config.toml
n_layer = 9
norm = "rmsnorm"
positions = "rope"
init = "normal"
optimizer = "soap_variant"
beta1 = 0.95
beta2 = 0.95
grad_clip = 2.0
decay_fraction = 0.382
batch_tokens = 32768
seq_len = 1024
steps = 3660
Each number is 50 + 10 x the weight over its row's rms, rounded and kept within 0 to 99. Layers, rows and columns count from 0. The size before them is the row's rms in percent of the matrix's.

# down: layer 4 MLP down (transposed), 640x160, rms 0.164, rows 91-133, columns 80-159
# up: layer 4 MLP up, 640x160, rms 0.155, rows 92-133, columns 80-159
down91 101:43 56 37 37 31 52 45 43 64 41 66 61 56 32 57 47 41 38 64 63 37 49 45 50 57 64 56 56 39 49 49 36 71 51 52 39 56 50 50 52 58 64 52 45 51 44 48 50 55 49 48 45 63 63 43 68 43 51 62 48 33 48 39 46 43 60 69 46 46 52 58 39 57 57 39 42 48 59 56 57
up92 068:57 37 39 34 60 64 41 44 37 50 69 50 49 50 40 55 62 43 58 31 56 42 61 53 39 49 41 42 48 48 55 62 51 49 64 44 53 43 34 42 37 40 64 56 55 56 59 52 48 55 59 76 45 49 45 43 48 52 49 30 56 60 60 51 51 44 52 57 64 45 62 61 45 55 49 40 58 58 47 50
down92 087:47 55 24 61 44 47 37 58 34 47 53 42 42 64 55 49 47 38 62 48 60 66 62 60 56 43 55 52 44 55 38 50 47 38 46 45 47 30 48 60 65 53 45 54 47 43 65 31 64 60 52 51 44 47 77 42 48 64 48 69 52 41 21 45 48 38 59 52 52 51 50 50 59 53 49 60 58 50 55 56
up93 105:44 40 54 64 51 57 51 32 53 48 57 61 51 59 29 41 50 51 43 50 50 51 47 59 47 48 46 37 66 46 44 57 61 61 59 46 33 52 66 27 45 36 65 45 54 52 53 51 37 56 51 46 49 67 42 49 51 56 48 64 40 45 45 40 49 49 48 66 48 48 49 62 52 63 55 59 34 47 53 64
down93 110:49 48 52 40 38 54 59 52 41 38 40 60 61 40 48 38 50 61 59 45 27 45 55 52 49 58 49 52 66 50 43 62 58 59 62 53 61 49 43 50 28 38 48 29 67 57 43 44 65 43 45 46 38 55 35 43 50 67 43 41 51 31 47 62 52 59 60 55 37 60 46 70 35 37 57 44 69 29 54 51
up94 123:44 46 43 39 54 40 63 36 60 62 43 41 54 33 58 49 42 61 45 57 57 54 39 65 50 54 51 54 44 56 78 54 56 62 44 50 44 37 53 46 57 50 76 31 42 64 46 35 64 68 55 55 45 56 53 51 39 47 52 40 56 44 49 57 33 52 70 59 53 34 57 53 56 60 41 54 51 38 33 72
down94 117:56 34 37 42 54 63 53 52 46 62 71 27 27 49 41 33 40 41 52 65 41 48 41 54 60 62 56 56 50 45 58 60 52 24 51 46 42 33 50 42 57 44 57 46 46 50 55 40 52 55 64 48 39 50 42 53 48 62 50 59 47 45 43 53 65 49 32 30 45 48 42 47 52 33 52 41 44 71 59 48
up95 038:66 48 60 75 56 63 44 40 38 65 52 61 59 53 28 50 37 48 39 73 50 52 40 45 49 58 53 57 52 58 59 31 51 44 41 36 43 38 54 42 47 41 64 47 42 36 52 60 54 41 45 50 39 62 54 60 55 41 51 46 63 52 41 47 35 49 40 59 52 59 56 50 50 64 24 57 49 50 48 53
down95 045:62 60 46 39 53 52 57 77 60 41 52 50 56 40 55 57 65 48 54 52 61 45 39 46 57 41 54 40 53 47 41 51 48 52 65 43 43 45 46 64 46 48 37 47 58 39 64 51 58 69 54 55 34 58 48 41 48 44 52 58 49 57 41 68 40 55 51 35 62 41 60 66 50 31 57 71 58 46 48 42
up96 088:45 43 63 45 57 50 68 39 43 56 45 57 54 53 20 40 61 47 55 59 42 47 59 38 39 46 56 69 41 35 60 66 54 43 50 53 43 54 51 26 68 44 48 53 56 60 56 33 54 52 58 43 63 52 40 39 59 30 70 64 47 54 58 70 68 53 36 37 49 62 52 53 46 49 45 38 59 58 40 61
down96 098:40 49 47 54 50 53 58 47 46 67 51 63 48 58 39 35 58 39 58 66 54 25 48 54 40 43 49 46 54 51 68 72 42 46 67 51 30 52 50 47 45 45 47 48 44 56 50 40 43 43 48 38 68 60 54 56 56 40 46 46 55 47 48 53 83 44 32 60 63 38 64 58 51 45 55 54 47 33 56 48
up97 117:48 54 57 50 51 51 51 56 59 40 63 51 39 51 52 55 53 44 63 40 43 63 38 22 53 40 36 43 58 43 53 31 49 49 43 53 56 53 40 52 39 51 49 70 50 50 36 46 48 64 47 62 33 43 45 48 42 51 45 45 51 63 45 50 38 50 41 42 44 28 55 45 56 52 33 48 39 55 37 51
down97 114:53 46 33 49 50 49 57 50 62 44 56 48 39 43 46 49 60 44 38 38 39 49 47 51 41 79 42 65 63 52 52 47 61 57 46 66 58 48 52 24 60 58 34 55 46 39 37 36 66 57 55 47 55 55 56 37 32 48 61 57 67 43 44 69 31 59 60 72 53 44 63 27 41 56 51 64 45 58 50 42
up98 088:41 62 56 47 47 64 61 42 40 62 52 64 51 64 53 56 54 47 37 56 58 58 47 46 44 45 61 49 50 68 45 55 44 45 58 61 26 61 44 45 32 57 60 54 51 56 45 51 68 72 47 45 64 46 27 58 51 47 17 40 57 53 30 37 38 46 63 40 49 69 43 44 45 64 45 39 49 53 56 49
down98 093:56 54 61 53 53 52 47 49 59 52 51 39 59 52 49 50 42 59 53 49 66 51 52 66 36 68 59 52 41 53 45 57 48 63 50 56 64 40 31 60 53 62 27 51 59 39 48 48 42 57 48 59 48 84 65 50 36 74 52 51 66 68 47 50 45 55 60 66 53 54 53 67 43 51 62 33 57 58 21 56
up99 122:50 64 48 68 42 48 51 26 37 66 65 52 39 61 34 33 29 13 58 57 44 44 56 40 57 35 49 62 47 51 61 38 75 55 58 49 45 44 44 41 44 40 55 41 45 40 19 47 40 38 58 31 50 54 45 46 60 52 47 46 55 43 39 47 49 32 38 49 57 52 37 53 59 45 46 64 47 61 53 48
down99 120:37 52 55 50 52 49 52 52 45 34 38 48 47 63 50 50 66 36 41 53 38 47 48 49 50 40 43 52 49 51 50 64 50 39 39 42 46 68 77 50 51 59 38 48 55 44 41 42 43 50 77 49 41 44 45 53 40 40 47 41 37 44 42 41 79 51 44 60 64 38 25 32 34 50 46 45 62 52 41 36
up100 117:52 48 40 45 34 39 43 31 37 59 56 64 40 52 39 40 61 52 56 54 46 43 48 65 71 41 43 55 54 37 33 26 61 47 49 45 48 54 65 48 43 66 56 51 51 45 53 35 44 46 56 56 55 48 50 50 49 47 57 52 26 52 60 52 52 55 43 54 60 68 55 51 46 56 47 58 52 52 54 60
down100 115:42 42 44 61 51 47 23 77 44 53 47 40 42 49 49 33 57 52 60 41 59 36 33 39 54 54 54 66 43 69 47 48 63 39 38 56 65 49 49 44 55 60 56 64 64 34 54 49 42 31 69 47 48 59 68 58 61 60 67 49 54 54 52 56 51 45 58 51 39 42 53 50 58 56 29 56 46 57 45 39
up101 109:55 49 41 56 41 54 44 31 43 54 49 49 62 50 64 46 46 64 66 48 51 45 32 40 53 45 50 44 33 43 31 53 54 54 57 58 43 40 51 53 45 40 67 64 51 51 44 42 56 61 59 69 54 53 56 56 47 65 53 69 56 36 32 55 46 29 51 67 57 49 60 34 43 52 66 52 48 48 56 49
down101 106:61 75 36 57 72 41 45 51 74 46 81 41 57 52 68 43 34 48 48 35 72 35 54 45 45 74 53 46 49 36 38 63 73 62 36 57 58 43 59 52 56 53 63 46 62 55 54 45 55 55 47 32 45 50 63 53 46 44 40 42 58 37 48 43 41 43 57 41 44 33 49 53 49 50 58 51 57 57 56 58
up102 049:47 62 58 65 45 44 51 42 42 56 67 58 59 50 45 43 45 39 46 21 45 49 46 34 53 62 52 60 36 47 47 47 52 38 50 31 43 47 48 42 40 44 47 38 63 62 54 50 45 43 49 49 51 38 66 32 58 67 45 53 61 63 74 46 29 52 53 64 50 55 65 60 48 52 53 53 44 46 67 52
down102 052:56 59 53 61 61 38 53 57 36 41 51 43 45 44 38 27 53 29 35 37 49 49 34 52 45 56 61 45 67 52 48 61 55 59 52 36 48 63 47 65 68 41 53 49 38 50 51 47 62 48 40 45 57 48 60 42 41 48 69 48 61 55 58 49 51 45 36 61 44 63 37 40 57 70 52 47 48 44 32 38
up103 121:62 51 62 55 77 51 66 23 37 70 38 50 43 48 46 43 46 58 44 50 56 51 38 65 41 63 59 54 41 46 58 24 27 54 50 52 46 46 38 46 37 36 40 57 47 67 50 67 49 59 53 57 50 52 54 52 47 59 58 64 55 65 48 65 42 54 50 36 42 54 64 58 46 44 71 46 47 52 65 35
down103 116:46 55 54 48 67 49 43 44 60 47 50 33 38 58 60 36 42 46 36 60 56 48 60 42 36 61 45 54 36 50 47 45 38 49 50 58 51 64 68 49 63 46 72 50 44 49 52 65 48 50 54 58 42 54 50 54 34 43 43 50 47 57 46 38 32 68 48 40 43 51 44 46 51 49 58 34 63 50 63 34
up104 087:31 62 54 59 38 43 60 30 52 54 54 56 60 33 50 55 49 45 63 35 44 29 56 39 57 44 57 50 42 56 55 60 56 36 55 30 48 65 45 42 56 41 67 56 47 43 32 49 54 55 51 39 61 36 49 46 48 48 59 56 65 79 42 52 57 64 39 51 50 44 44 53 53 51 27 62 52 40 70 43
down104 091:36 48 47 73 64 51 61 37 57 62 54 31 67 47 52 54 62 54 54 52 60 00 52 59 44 51 46 43 53 47 46 59 64 44 59 51 69 47 33 46 52 46 56 60 56 58 52 55 57 51 45 55 48 47 48 43 55 43 40 48 60 54 59 59 71 46 55 33 69 63 42 58 45 47 62 64 35 45 51 39
up105 115:53 57 49 49 49 51 54 45 32 64 57 62 50 34 37 53 42 46 38 39 45 42 51 44 69 57 56 59 39 49 46 43 32 39 46 65 50 56 51 73 42 52 60 52 60 67 55 54 47 61 32 55 60 55 49 37 52 26 31 79 54 38 59 69 56 67 44 52 55 34 37 46 39 45 53 58 52 47 54 53
down105 113:47 50 46 52 34 50 68 64 48 33 49 41 58 52 49 44 58 66 25 45 46 53 73 43 40 59 55 52 31 50 51 47 46 37 65 56 39 40 59 44 33 49 62 46 51 53 43 59 34 61 59 44 63 63 45 69 50 55 66 55 50 39 58 57 63 46 46 46 56 53 63 40 41 42 52 59 54 51 69 63
up106 116:42 44 57 35 52 60 44 39 60 47 60 46 41 46 43 49 44 61 36 56 43 47 71 32 44 39 56 57 42 30 49 45 72 64 54 48 43 35 33 45 39 40 40 62 45 66 47 56 49 57 54 62 54 69 45 59 46 64 60 42 49 56 59 27 50 62 51 49 49 30 67 45 45 35 53 44 34 39 53 43
down106 115:39 28 60 63 61 45 46 35 47 42 41 62 47 49 50 31 16 44 47 52 54 46 63 49 60 57 58 41 53 52 48 55 56 56 51 53 60 35 57 39 52 39 34 55 66 50 44 47 66 69 39 65 68 47 51 51 43 41 29 57 61 50 51 56 44 64 47 42 68 41 52 55 39 51 33 34 53 50 44 40
up107 099:66 34 55 64 46 48 50 44 51 53 43 19 48 57 35 59 34 52 56 60 30 39 50 37 69 45 63 63 52 48 43 65 62 44 52 57 55 58 64 54 40 53 57 59 51 47 48 56 29 41 49 30 53 60 55 39 58 36 47 47 37 49 59 31 58 62 43 51 50 43 49 50 56 44 50 48 59 58 59 68
down107 097:52 53 39 61 44 37 38 39 64 45 34 56 44 55 61 53 50 44 48 48 65 38 47 54 42 70 49 60 61 39 56 54 46 61 35 40 61 40 54 62 41 32 54 59 42 27 40 35 49 52 53 54 46 53 52 68 45 51 70 53 57 43 35 37 61 56 53 46 56 48 44 70 41 52 43 45 47 57 53 44
up108 107:59 51 54 44 41 51 42 65 41 77 43 30 59 53 31 49 39 53 54 47 51 46 51 62 47 59 70 40 56 48 43 53 54 50 46 51 33 50 49 36 47 51 50 75 60 68 56 46 54 38 62 53 49 33 52 52 41 45 67 41 52 47 42 34 56 68 54 62 38 50 54 46 46 41 63 64 41 52 47 64
down108 109:50 53 43 53 60 51 45 71 47 56 41 41 57 44 64 57 64 57 63 41 41 46 58 52 60 47 65 56 67 40 46 65 62 46 22 58 62 40 48 62 70 52 55 58 41 53 58 47 62 44 50 69 49 48 68 40 62 56 52 59 47 36 35 52 62 54 52 70 43 48 44 35 37 39 49 49 66 55 54 42
up109 102:36 30 43 57 50 45 64 31 61 46 59 47 56 52 31 61 47 62 57 46 47 47 65 50 56 55 55 40 47 65 36 46 39 39 64 54 16 59 58 46 27 44 50 57 34 50 38 60 46 44 50 40 49 39 62 58 43 47 53 68 53 43 60 59 40 61 38 63 61 36 69 45 54 45 68 44 30 36 37 55
down109 103:68 55 53 46 56 37 59 63 58 41 40 40 55 39 64 35 46 65 56 60 38 20 65 44 39 66 56 60 52 36 45 45 57 61 49 62 47 50 37 57 56 42 63 55 44 55 48 36 40 59 38 40 41 58 42 41 56 41 61 48 43 47 52 42 43 65 50 44 71 57 47 54 51 35 56 47 46 73 43 41
up110 105:41 44 46 58 61 48 36 47 50 71 61 58 57 69 70 35 57 53 39 58 44 47 46 48 55 45 49 60 28 37 42 50 61 52 33 54 42 46 41 38 47 49 73 39 49 54 60 58 44 50 64 56 60 73 67 35 58 80 44 55 43 54 50 60 46 47 54 41 60 59 55 50 49 50 50 66 51 71 23 57
down110 105:63 47 38 46 56 58 54 52 24 53 35 51 36 58 71 50 66 54 39 39 59 26 46 53 58 55 39 42 34 46 53 54 37 61 56 47 74 38 51 47 53 47 55 49 66 61 53 41 49 37 58 51 42 53 63 45 50 66 60 41 28 45 49 61 36 58 59 48 46 52 43 42 62 47 66 42 54 45 46 35
up111 073:22 54 42 37 67 36 42 37 61 40 45 69 48 48 56 63 67 51 41 36 39 49 57 43 47 48 63 48 55 52 66 53 49 51 36 46 47 52 48 40 49 60 55 49 47 58 25 42 57 62 66 69 63 47 46 52 60 50 66 48 56 58 55 37 39 70 61 53 49 51 60 56 46 38 52 52 31 32 49 52
down111 079:38 49 47 57 45 43 43 42 63 58 51 59 43 36 74 38 65 41 56 46 45 38 73 55 30 41 45 43 61 31 59 37 48 58 47 39 46 44 50 56 68 58 62 48 31 40 51 31 57 49 58 58 57 42 58 58 58 50 45 56 54 38 48 36 47 66 46 52 41 62 60 53 51 52 53 57 48 62 52 56
up112 118:50 64 49 73 56 44 28 51 43 45 47 69 49 45 50 57 38 44 62 49 56 45 41 58 56 48 47 48 47 44 49 57 64 27 43 43 53 66 58 45 58 51 46 49 55 30 63 66 47 53 62 65 37 52 50 40 44 48 60 62 47 74 49 49 39 44 52 60 46 59 37 68 46 39 40 63 52 49 58 41
down112 116:45 54 44 50 50 53 62 45 41 37 47 72 40 51 44 46 45 40 46 61 50 46 70 57 35 34 51 53 38 41 31 63 47 53 66 51 36 53 50 79 32 42 37 51 50 55 63 43 57 46 51 46 31 51 40 51 55 59 64 31 45 44 46 56 52 70 46 53 49 44 59 54 64 50 49 82 50 53 41 47
up113 067:66 59 60 30 55 55 52 44 56 60 49 42 48 50 57 51 53 54 35 30 60 46 42 51 57 58 57 51 53 40 56 42 62 45 49 27 39 53 58 56 34 32 61 49 48 67 37 45 54 55 49 56 36 46 48 60 46 46 71 40 57 49 33 40 30 49 45 48 47 39 43 52 43 54 59 48 35 44 60 39
down113 063:61 37 50 55 48 60 46 48 66 53 63 54 40 66 56 59 59 49 42 60 43 38 58 66 44 53 60 55 64 62 36 62 61 35 44 40 50 53 35 37 43 54 53 57 53 52 46 54 67 36 41 52 46 57 37 49 42 47 55 38 35 49 58 54 47 56 50 53 61 48 62 60 63 75 49 38 56 56 36 57
up114 041:61 54 62 59 63 36 37 31 50 52 60 55 60 51 31 59 58 45 52 48 53 44 44 63 68 45 46 35 46 41 45 22 52 37 52 41 50 57 35 40 63 43 54 49 57 59 50 42 44 66 57 47 51 69 44 54 55 54 54 40 64 42 46 57 32 50 54 54 65 45 64 59 49 51 47 36 43 56 44 64
down114 070:53 42 40 54 33 55 61 50 45 70 38 60 41 41 40 55 33 60 59 45 53 60 51 37 55 40 49 43 42 59 50 66 58 56 55 52 44 52 40 54 30 51 44 50 51 48 54 57 57 60 45 52 59 61 48 39 47 45 44 32 67 40 57 54 54 53 46 52 46 51 33 44 47 38 68 31 53 46 66 55
up115 110:59 28 57 55 53 48 49 62 52 60 44 53 57 57 47 78 64 41 40 54 49 41 43 61 45 55 46 47 51 41 55 74 52 28 58 39 50 38 49 54 44 56 35 52 47 47 61 52 41 42 61 55 47 49 56 44 41 53 47 46 57 62 34 50 50 60 50 48 54 42 50 45 34 40 39 44 45 66 58 55
down115 109:39 50 57 43 39 45 45 38 53 45 52 34 48 56 61 43 57 48 37 44 54 55 58 47 58 53 42 76 61 42 32 63 51 60 43 34 52 42 48 57 69 65 56 52 58 49 59 53 48 50 58 39 30 34 42 51 49 67 59 54 30 37 38 58 45 58 42 63 45 37 47 55 46 53 51 51 60 35 31 63
up116 108:61 58 47 37 50 47 53 56 45 59 43 60 55 56 58 48 49 53 50 27 49 75 57 50 58 33 33 47 71 59 63 32 48 56 61 57 65 53 41 42 43 34 50 61 52 51 57 60 37 58 55 64 59 76 53 56 56 44 52 58 48 66 53 49 42 39 36 57 61 41 47 64 37 56 48 41 54 54 35 50
down116 103:44 38 46 42 61 49 48 44 58 56 47 37 68 44 65 40 66 52 49 34 54 64 61 60 41 57 68 53 52 51 66 52 49 41 47 53 53 42 42 60 67 64 41 46 61 46 66 65 47 61 51 47 37 39 63 47 49 45 34 61 44 55 61 56 51 45 46 62 45 52 55 42 43 58 50 59 30 58 47 61
up117 108:34 48 42 45 44 49 41 53 57 53 60 32 51 53 40 42 50 56 39 32 55 38 45 52 65 37 50 49 53 37 56 38 71 50 48 55 51 65 57 59 60 50 39 43 75 63 39 60 44 45 44 23 51 47 46 47 46 58 68 50 49 53 56 48 47 47 61 57 49 42 69 52 57 57 51 31 59 27 57 47
down117 095:50 45 71 70 54 41 36 45 65 43 46 63 32 48 45 51 61 48 61 41 51 29 30 50 56 47 53 58 42 42 50 51 49 52 44 64 41 42 59 46 63 51 65 56 52 73 48 52 69 62 60 45 52 56 54 49 57 43 55 60 52 47 62 32 35 70 30 54 42 47 42 48 40 56 51 37 47 46 58 59
up118 105:56 35 61 39 40 31 64 50 49 50 53 62 47 44 51 49 36 55 54 46 46 54 65 44 40 43 45 37 55 54 53 53 74 43 74 58 39 38 41 45 73 55 60 73 47 40 41 34 60 57 52 62 49 45 51 60 46 46 59 41 50 45 49 48 51 55 31 49 61 48 40 28 46 51 58 45 43 63 48 57
down118 102:43 51 60 26 58 39 33 41 56 57 36 51 62 60 50 45 45 44 34 37 38 51 49 60 49 67 35 57 47 59 42 44 49 42 51 53 51 63 55 51 47 53 62 49 42 41 63 47 46 56 45 60 54 38 66 68 34 49 52 57 68 49 61 30 70 51 48 51 47 37 48 54 63 49 44 39 47 74 47 62
up119 117:35 39 47 34 74 53 87 56 51 48 45 64 46 49 42 48 46 60 47 61 43 52 47 58 48 60 61 52 50 63 51 39 65 39 26 45 43 57 53 61 55 38 55 56 50 54 47 65 59 51 42 46 46 39 52 54 48 73 42 68 42 53 36 32 38 55 40 56 65 52 42 44 72 56 38 49 51 51 56 74
down119 108:45 56 50 55 43 59 32 54 40 44 57 48 44 47 35 34 40 58 63 40 72 28 31 56 50 54 39 49 55 50 60 69 46 48 54 55 48 35 62 49 53 32 66 55 47 42 51 56 42 33 48 61 42 55 44 41 64 57 51 53 57 65 53 64 70 42 41 30 54 51 56 48 55 53 49 48 48 65 37 44
up120 108:70 61 48 35 56 46 62 38 46 51 50 47 56 48 42 34 56 49 65 41 52 62 38 35 44 54 58 69 40 59 55 32 54 58 50 47 37 55 55 44 28 33 49 64 50 47 54 50 44 52 39 58 47 56 51 40 45 58 34 51 48 56 58 57 48 29 25 56 59 58 52 54 41 53 50 32 61 52 45 55
down120 099:43 52 64 50 61 34 60 49 56 56 61 54 68 48 48 41 45 54 37 59 44 55 49 34 59 52 46 59 62 52 65 50 39 55 41 68 55 39 43 36 50 61 46 44 40 57 49 60 53 49 47 35 44 52 55 49 60 53 59 55 37 69 47 50 76 63 53 52 51 50 36 47 66 57 49 60 42 47 48 56
up121 108:38 56 50 57 43 46 57 49 37 59 41 49 50 45 48 45 49 53 67 42 44 51 46 60 42 47 72 50 59 65 56 54 35 60 66 46 42 52 60 28 76 58 44 33 46 47 53 50 57 51 32 50 51 48 62 45 64 46 50 35 43 50 63 55 41 45 39 63 69 61 36 71 45 52 43 59 54 34 54 49
down121 095:60 66 48 43 39 50 58 39 50 49 49 57 42 40 66 63 53 39 49 47 36 26 51 64 48 40 43 49 40 56 41 60 72 39 66 65 47 47 68 53 50 46 61 41 34 57 45 44 59 53 46 40 47 63 68 54 46 47 56 51 33 39 54 58 53 51 54 59 48 53 60 28 60 50 66 45 55 48 41 56
up122 039:64 45 29 62 72 39 27 51 44 55 50 38 39 69 44 41 47 52 42 51 46 38 55 46 56 55 72 48 48 48 50 56 39 55 40 39 50 57 48 52 48 42 32 36 46 48 68 51 53 48 62 43 43 50 62 42 52 54 38 53 48 45 65 50 20 42 53 43 44 50 57 46 42 51 52 44 55 54 63 53
down122 050:66 62 45 56 47 45 55 52 42 43 34 53 41 41 48 39 41 47 41 35 45 37 57 52 44 55 32 49 47 60 47 66 45 63 45 49 47 57 67 53 48 61 48 59 45 37 71 42 60 51 47 41 54 36 44 60 53 45 37 46 41 53 38 54 45 30 49 54 37 35 50 50 70 46 41 49 61 51 28 44
up123 105:49 66 31 50 33 49 56 49 57 51 34 45 42 42 39 47 54 52 48 51 52 53 59 53 55 56 38 45 56 61 57 41 50 60 44 51 50 48 56 43 39 46 39 71 34 42 53 38 68 46 40 52 38 47 54 41 33 38 61 58 44 53 42 43 33 43 46 58 59 44 46 43 57 46 55 43 34 59 55 39
down123 100:63 51 32 49 52 55 50 41 44 54 59 45 35 53 68 59 45 54 59 55 50 42 53 53 63 42 38 37 48 50 47 64 38 31 64 46 63 54 50 22 33 44 55 42 38 30 32 47 38 46 45 48 52 49 40 45 51 49 43 57 66 32 45 48 42 45 51 57 42 59 50 43 54 67 54 58 64 37 46 33
up124 118:59 40 55 45 62 60 52 42 31 61 57 60 54 40 51 58 40 63 44 53 38 45 43 40 47 33 45 53 56 50 70 30 51 44 51 46 45 67 59 49 44 31 56 34 41 67 45 64 51 55 50 51 63 50 45 55 55 52 42 51 66 47 48 38 42 52 54 42 38 56 55 40 30 44 42 20 64 52 43 46
down124 117:38 63 38 40 50 51 37 53 38 44 50 51 59 45 55 49 61 41 65 56 45 38 58 62 41 58 51 60 48 51 63 51 57 46 65 42 62 39 54 55 55 41 54 46 49 51 42 61 55 59 45 64 53 52 51 69 51 56 57 50 54 55 50 55 56 51 72 46 78 57 39 59 47 32 70 66 50 41 58 73
up125 115:35 42 38 43 54 53 59 40 43 63 50 58 72 52 65 63 46 71 34 49 43 45 31 65 55 48 46 60 55 36 57 48 45 40 54 60 55 43 42 48 55 44 48 59 50 56 41 36 60 61 63 52 60 39 57 28 45 38 43 46 51 50 47 67 43 44 59 54 52 74 46 37 59 45 53 59 53 43 57 47
down125 116:56 45 39 42 63 56 58 51 62 39 45 48 48 61 60 53 46 39 60 64 42 31 46 40 61 56 42 40 65 58 59 39 60 55 43 49 56 49 44 61 52 56 35 48 48 51 43 27 54 40 43 55 42 46 55 75 71 43 54 40 50 69 61 25 52 49 51 37 65 41 56 36 55 55 42 54 60 42 33 57
up126 111:46 54 54 61 70 42 44 46 55 67 53 46 41 53 40 38 36 73 53 52 46 63 56 58 48 59 58 52 38 38 48 78 42 62 41 71 46 66 56 46 49 57 64 51 49 65 53 56 57 37 61 55 48 45 51 49 38 55 73 57 51 63 48 45 38 44 68 56 53 52 71 56 43 53 55 54 60 51 76 44
down126 090:49 48 62 40 51 48 57 49 55 77 51 53 52 50 58 62 74 60 56 55 38 01 48 56 33 65 64 55 51 59 44 36 53 50 40 53 48 51 52 46 62 40 64 48 44 59 60 59 56 46 46 35 52 58 46 36 44 50 57 51 54 37 38 39 61 56 49 64 44 54 42 34 58 42 62 39 45 56 43 46
up127 119:21 50 34 53 52 53 52 39 41 55 45 46 53 59 29 51 49 54 67 60 49 47 36 56 59 52 50 44 48 75 47 35 65 46 36 61 59 52 57 62 54 53 58 51 36 59 36 64 68 57 70 39 43 46 49 38 40 52 62 46 28 34 54 62 43 40 45 50 59 50 38 57 60 62 37 61 45 46 43 44
down127 117:50 55 64 39 44 39 39 49 56 42 42 44 48 47 57 57 52 52 47 45 50 42 35 43 58 49 48 69 56 46 40 25 46 47 49 40 42 33 46 48 52 60 46 59 42 44 54 65 58 51 49 61 48 60 47 40 53 55 36 50 52 38 62 55 49 71 51 56 45 68 37 68 40 57 54 32 57 29 62 42
up128 102:61 64 54 53 54 47 63 28 51 57 63 37 40 70 37 39 45 54 32 47 51 61 58 49 49 46 61 48 44 47 60 30 34 49 45 54 35 43 50 32 35 39 42 53 60 55 47 55 40 50 45 43 57 57 39 38 62 38 54 54 65 67 39 53 46 36 54 44 34 62 43 54 49 59 55 52 43 47 43 41
down128 103:59 56 48 42 63 36 52 47 62 45 52 46 63 56 42 42 45 55 45 54 45 28 62 62 65 48 56 58 40 36 47 39 37 36 43 44 29 44 52 62 63 41 78 24 70 33 65 47 58 49 40 27 46 53 45 57 38 55 68 41 51 51 48 53 63 50 48 53 41 54 49 51 44 39 56 53 58 36 48 52
up129 033:33 65 42 57 45 52 50 37 37 49 61 38 47 52 38 50 44 48 48 52 67 47 52 48 53 47 60 44 46 58 53 56 54 38 59 47 41 45 51 45 51 40 52 53 42 53 57 39 55 63 48 57 72 47 37 48 60 27 70 45 51 49 74 52 51 55 43 60 61 47 57 52 55 55 40 39 56 37 52 57
down129 034:70 52 60 41 38 21 60 77 56 52 47 51 44 58 50 45 36 27 45 58 46 43 52 54 62 56 46 53 49 55 45 57 56 65 39 44 51 53 54 52 54 56 42 50 51 40 35 57 38 57 42 47 41 65 54 40 44 48 29 41 53 55 56 40 54 55 47 51 31 62 46 59 47 60 38 57 44 36 44 46
up130 105:42 55 48 59 47 73 68 39 35 33 35 50 59 63 59 47 41 59 52 55 38 50 66 56 56 45 63 50 47 43 54 43 47 51 42 45 49 54 49 43 67 50 47 46 57 65 54 54 51 55 68 46 44 51 61 48 37 67 45 66 49 60 58 41 50 43 63 50 67 47 59 34 46 54 51 55 46 52 66 42
down130 109:55 54 43 40 38 58 58 55 57 67 43 52 38 44 46 56 64 62 55 44 53 36 42 43 47 47 69 49 61 40 47 67 47 59 50 43 51 72 46 30 64 50 54 59 53 51 73 52 59 50 40 54 63 65 59 46 59 51 44 57 35 43 51 58 44 41 66 67 40 62 62 48 43 42 58 71 52 59 53 38
up131 117:34 49 40 42 49 47 49 60 39 82 56 72 44 24 49 56 43 55 51 47 40 46 54 63 52 53 41 32 40 44 61 50 46 57 45 81 34 57 51 52 71 40 59 45 70 49 63 40 56 58 61 42 46 61 55 49 51 54 48 58 58 53 41 45 38 52 67 60 47 61 50 47 38 50 41 57 46 58 59 39
down131 108:42 46 38 44 45 38 29 33 55 47 41 37 50 56 61 58 53 47 60 52 81 49 50 48 64 38 40 42 44 63 39 60 41 56 48 28 50 41 49 42 55 62 45 45 43 52 63 56 25 70 50 67 34 39 63 61 45 48 44 44 48 62 44 45 40 46 31 63 49 61 48 49 53 56 34 48 47 48 36 55
up132 092:40 70 46 59 50 55 50 54 45 65 50 59 53 40 59 55 47 56 67 43 52 37 56 57 39 49 72 46 46 50 55 53 51 51 38 34 55 45 41 42 50 53 63 47 43 31 37 32 48 53 42 54 54 33 57 50 38 41 33 42 49 45 63 39 39 57 36 57 53 31 43 52 47 45 68 30 50 45 61 57
down132 102:43 54 43 41 50 58 42 42 57 45 54 53 57 70 46 42 62 56 42 67 57 27 55 61 56 60 48 48 42 61 30 48 45 42 55 54 68 57 57 41 61 48 50 49 66 66 57 73 59 37 43 43 33 68 54 58 57 46 51 44 45 43 28 47 36 45 59 55 42 71 54 43 49 41 43 43 60 46 53 44
up133 115:50 60 53 54 37 57 31 39 55 57 70 57 37 44 39 49 48 55 38 46 34 60 41 46 51 35 57 59 76 48 60 48 29 49 54 51 31 39 34 46 50 48 57 43 44 46 56 55 49 62 35 54 39 58 43 57 68 47 54 56 69 62 58 27 46 47 53 48 47 60 50 31 62 60 63 52 26 40 53 37
down133 107:35 60 60 45 39 45 40 55 59 42 48 43 53 51 62 48 53 55 47 46 16 49 39 57 73 56 39 51 57 52 62 52 54 62 43 48 47 63 51 67 37 60 40 25 53 34 42 62 45 43 48 58 46 49 54 59 34 64 45 37 45 60 60 31 55 50 50 57 46 43 42 56 61 60 42 52 66 51 40 44